config = dict(
    head_dim=32,
    norm_place='pre',
    final_lr_fraction=0.1,
)
Each number is 500 + 50 x the weight over the matrix's rms, rounded and kept within 0 to 999. Layers, rows and columns count from 0. Numbers have three digits each.

# up: layer 6 MLP up, 384x96, rms 0.245, rows 216-229, columns 0-95
# down: layer 6 MLP down (transposed), 384x96, rms 0.0896, rows 216-229, columns 0-95
up216:536429562464520561460556478518560457531546615465490493464441581523511454488516486475514499492526516562486532429466486487598569453458535544442528544456489464530627526508580548513485480372629476536427516517506397602537560535436562451507528576496550550466483467459576424489505559484509450478
down216:544402554510585478459496385479540507493506482532625530438405539550506583511470400451559483588527545468526527515471520542539458443507408549528476551494460424446603504426462493511497454479469607578519551507542566422487519437454447515479428483409481550479543522474415550509596511464566464576
up217:450489509553549534583562385576512528485478478527457456559436492592541551424610464540514558496481433462544612458498552492472408492584504482433509533492549561469525494450461438488606462573604446514425488436402480488515534590484363514370580545472435485448521477537440512525531614442503506513
down217:497535561591552543446570543563422564494402508470522415571521439544432485512548559470561413453403496521556460478509456516519463545492567450478519518582487519483672417533438419534479659427415567536537508582481523409552500427425483587525485400474500501502463581369540407468522468469507498436
up218:402455586602501484542479470513421499381480535487529598469416485423484474465469501585464404467453491498536472444397576601522500471458523522545488535518509483558554518585454546459497565513501453478572454558493393470492410457458473568504539543465553570534578510579458562518468504471567429528
down218:548577599427460488461479525474490454526599520410491569483556471502492602553491535504423535492422483590550522400560492428449472438470552568398528556573499490557529484482420535480547430535410496584421536518544571532482479484484506565454523473538442493547406470507508498454472490434507515481
up219:442491572521483503554517507526516446512467563470441430455411431527553498519408571569543502603506538508541476487538472527439508477543505489561485542537529515512550483597410437372515464526463534384508592505479550565509559518494488529504471509516462529419463496489572566412399517515444563532
down219:505530497506531483395456525573532462445422518493493438500571552515382523561573513548429494444495440503476502473496500516527532523490532456473518537524416492537527512489464566498469427531524527585461510432508426480547492522499582492489479608411553560566452498572507398488445567518522470487
up220:446622435526547487523487488565405504538466535422485444489457557537476459515573514534450581610544517548432490553461458551462391534432559672516465425538490506470460503518458340523537576465532507515491509520494421407543526458551478448525483501448567490469488520517467553472496481515537458458
down220:514535429370392475437567432426479589535419436517564518513453480580468492516446498536421526495492544532528491485480496496481539433429574571507458524495422635449486449585518588529542458510567499555494462529502518551436466555580390444546442505414496452488536489491480545508524580580532447546
up221:403444564511525533445521447482469496486414565398460421531620445506438626431461535586467495521603458477498505539507472507500584569615463496527561539565528465554543449510570498552487536531468524391513485505475484474503557461506505454581443458568480522515511482377488587474498562392491556536
down221:505528508462633506499526513572506516462457492400415341464548587539482539490537540482575477521461472497453510477528551494401481468405427453418672516444587467485603462452514459488460471542426506477563514455434550524545560516438592533409459452562483527608512498489538480553555508491492487597
up222:469481431529409388461502530464556472532465522452531434502520604467549569434408563541504593437473505487462479520495472498532483492514470613507434477468442462485516493569515440553497637421499490433555577568517450474412559509498475579474507443423504573655534476494445487519538549423533492548
down222:518444603528504574542508585616431582529563560491470452471501487516532411452530450491464549542649440451452462449468478450422550543462478493476511446419465573547489515507420510446405463502431512523573407485550495436500507409600558562510460549465568427495481576557496570449415554591514424582
up223:505452502529468511481611547488512458442545490471489465602421443513511463422559469411549535503384504489470576487575486404475539515440513523422539503542568554588582456469469481611490455541585513478500386463544487533489499564495529433615522471488462524478422454528498478593521453385509510477
down223:495478606537409472624450561494575598505513520493427555399537482475539535478426483423539478454492570480471476392535482530503499575515483482409494510463459504484576496500494397528446431464469442511542500564518536628411517543428546481427476507461509549492582532603536441442487440533559558532
up224:543404537499449514428536456533457464477510537494537473439508520470569502533493620499503484474555466498545501463438510591507555482548506468463459561488458400534534499511496490462543449581552484460400507525545485487390541468458492391599564530610537546552469507514428546464411511455461513524
down224:417505486507481541535453565525554425500530587466531485529547518474439473468557465507537459531518507426467578575568521498527539447446494510485492468556449501531533427518520550523579394490452442437481507399528561490548482443524515585488444468461503434493509512504609411513587546490475442463
up225:490428528581463523498492518563497441479523513602478484472483485512483452514490467462486543505515585563440449442409504486439514470433538511521553528492520566506576499408537492579482464495534547502471503521415528542406520442568488496478598470527531549497518577491547492481491540471509514501
down225:413474524487483437518543487555537525515514491520529478500491514425504492541445480559493488507497549459464480446536484471453473533520484520371512505499572530543504505499463563545466514491586506432482473508581472457459487548527467418557502485569531529432505517541559578500507498428446473526
up226:419541498435473559478489418575520510613536434523476531498534549488580603538487523437496479617511488582474561528458598418418535551477517527448449506546468525543523434380536469514575559472494448550457477492526555494482481618523427379466515520416408547542521499515537535577447548492466489407
down226:415509447509500619530553386451450385609469480448445460499495581526558441543534454465527601493501509455480538531410598481505515481452510568553530586471500436515554497499529527517455470449443494559482645425523534538523463576430535514481485429331475510495447491526529507495533472544528533451
up227:494504450422496493536530486554532568495476558542493483546483590498522466549510474453519504535508531502576482471546432494501610524456455557513552557431412300519505435541558433616501514451545512494411521504443528561519502423491463504396474535623520469500466484435515434514476544534381492471
down227:549481334553481417565586447462447476502511488523494511442567568515475532561493467414407539560465615536535498463567487459426498434482524449427475480517515571452546530491458556530495517519494448511500463502548414507478460461504500562557440473418545579534554537507562476610472504515464504511
up228:519469492445511514527442484585487509509555620565468515541480479453457467545480481360452514415457473578528506446495422580492576534423519480568577504517499508477483489516501516578627430500491481532481382486479511494507481460609535569417549488492510356451510579550598496540428486494538457488
down228:441578496565538451436540505508460486509419435393520439493561508512528454414519580583534480413469470529494497570493541530470553506548463501512526571514459497573584517552505430518586510501563501447487546477554459511539653518426496354534527439555472526480457471527437458460497511443402478533
up229:525568542465461472449517503531495376477448543501442542555565475429466451549444529481551495490496430542484501494517486425437514511454502565603454507447521519516600438492449543486508538419547484508384412490509530540512500577392527584395516549558527585510533500536479591471516539528475522439
down229:530463524556449370498467537572534534508509384476542455493469522495543402545492578484505516520515499486506423510509469583537508537496534462490484550540423438557500517585504520470493469533506589415554533546500558476523501526512447456502552491529468467472435489452533493483599445541379461435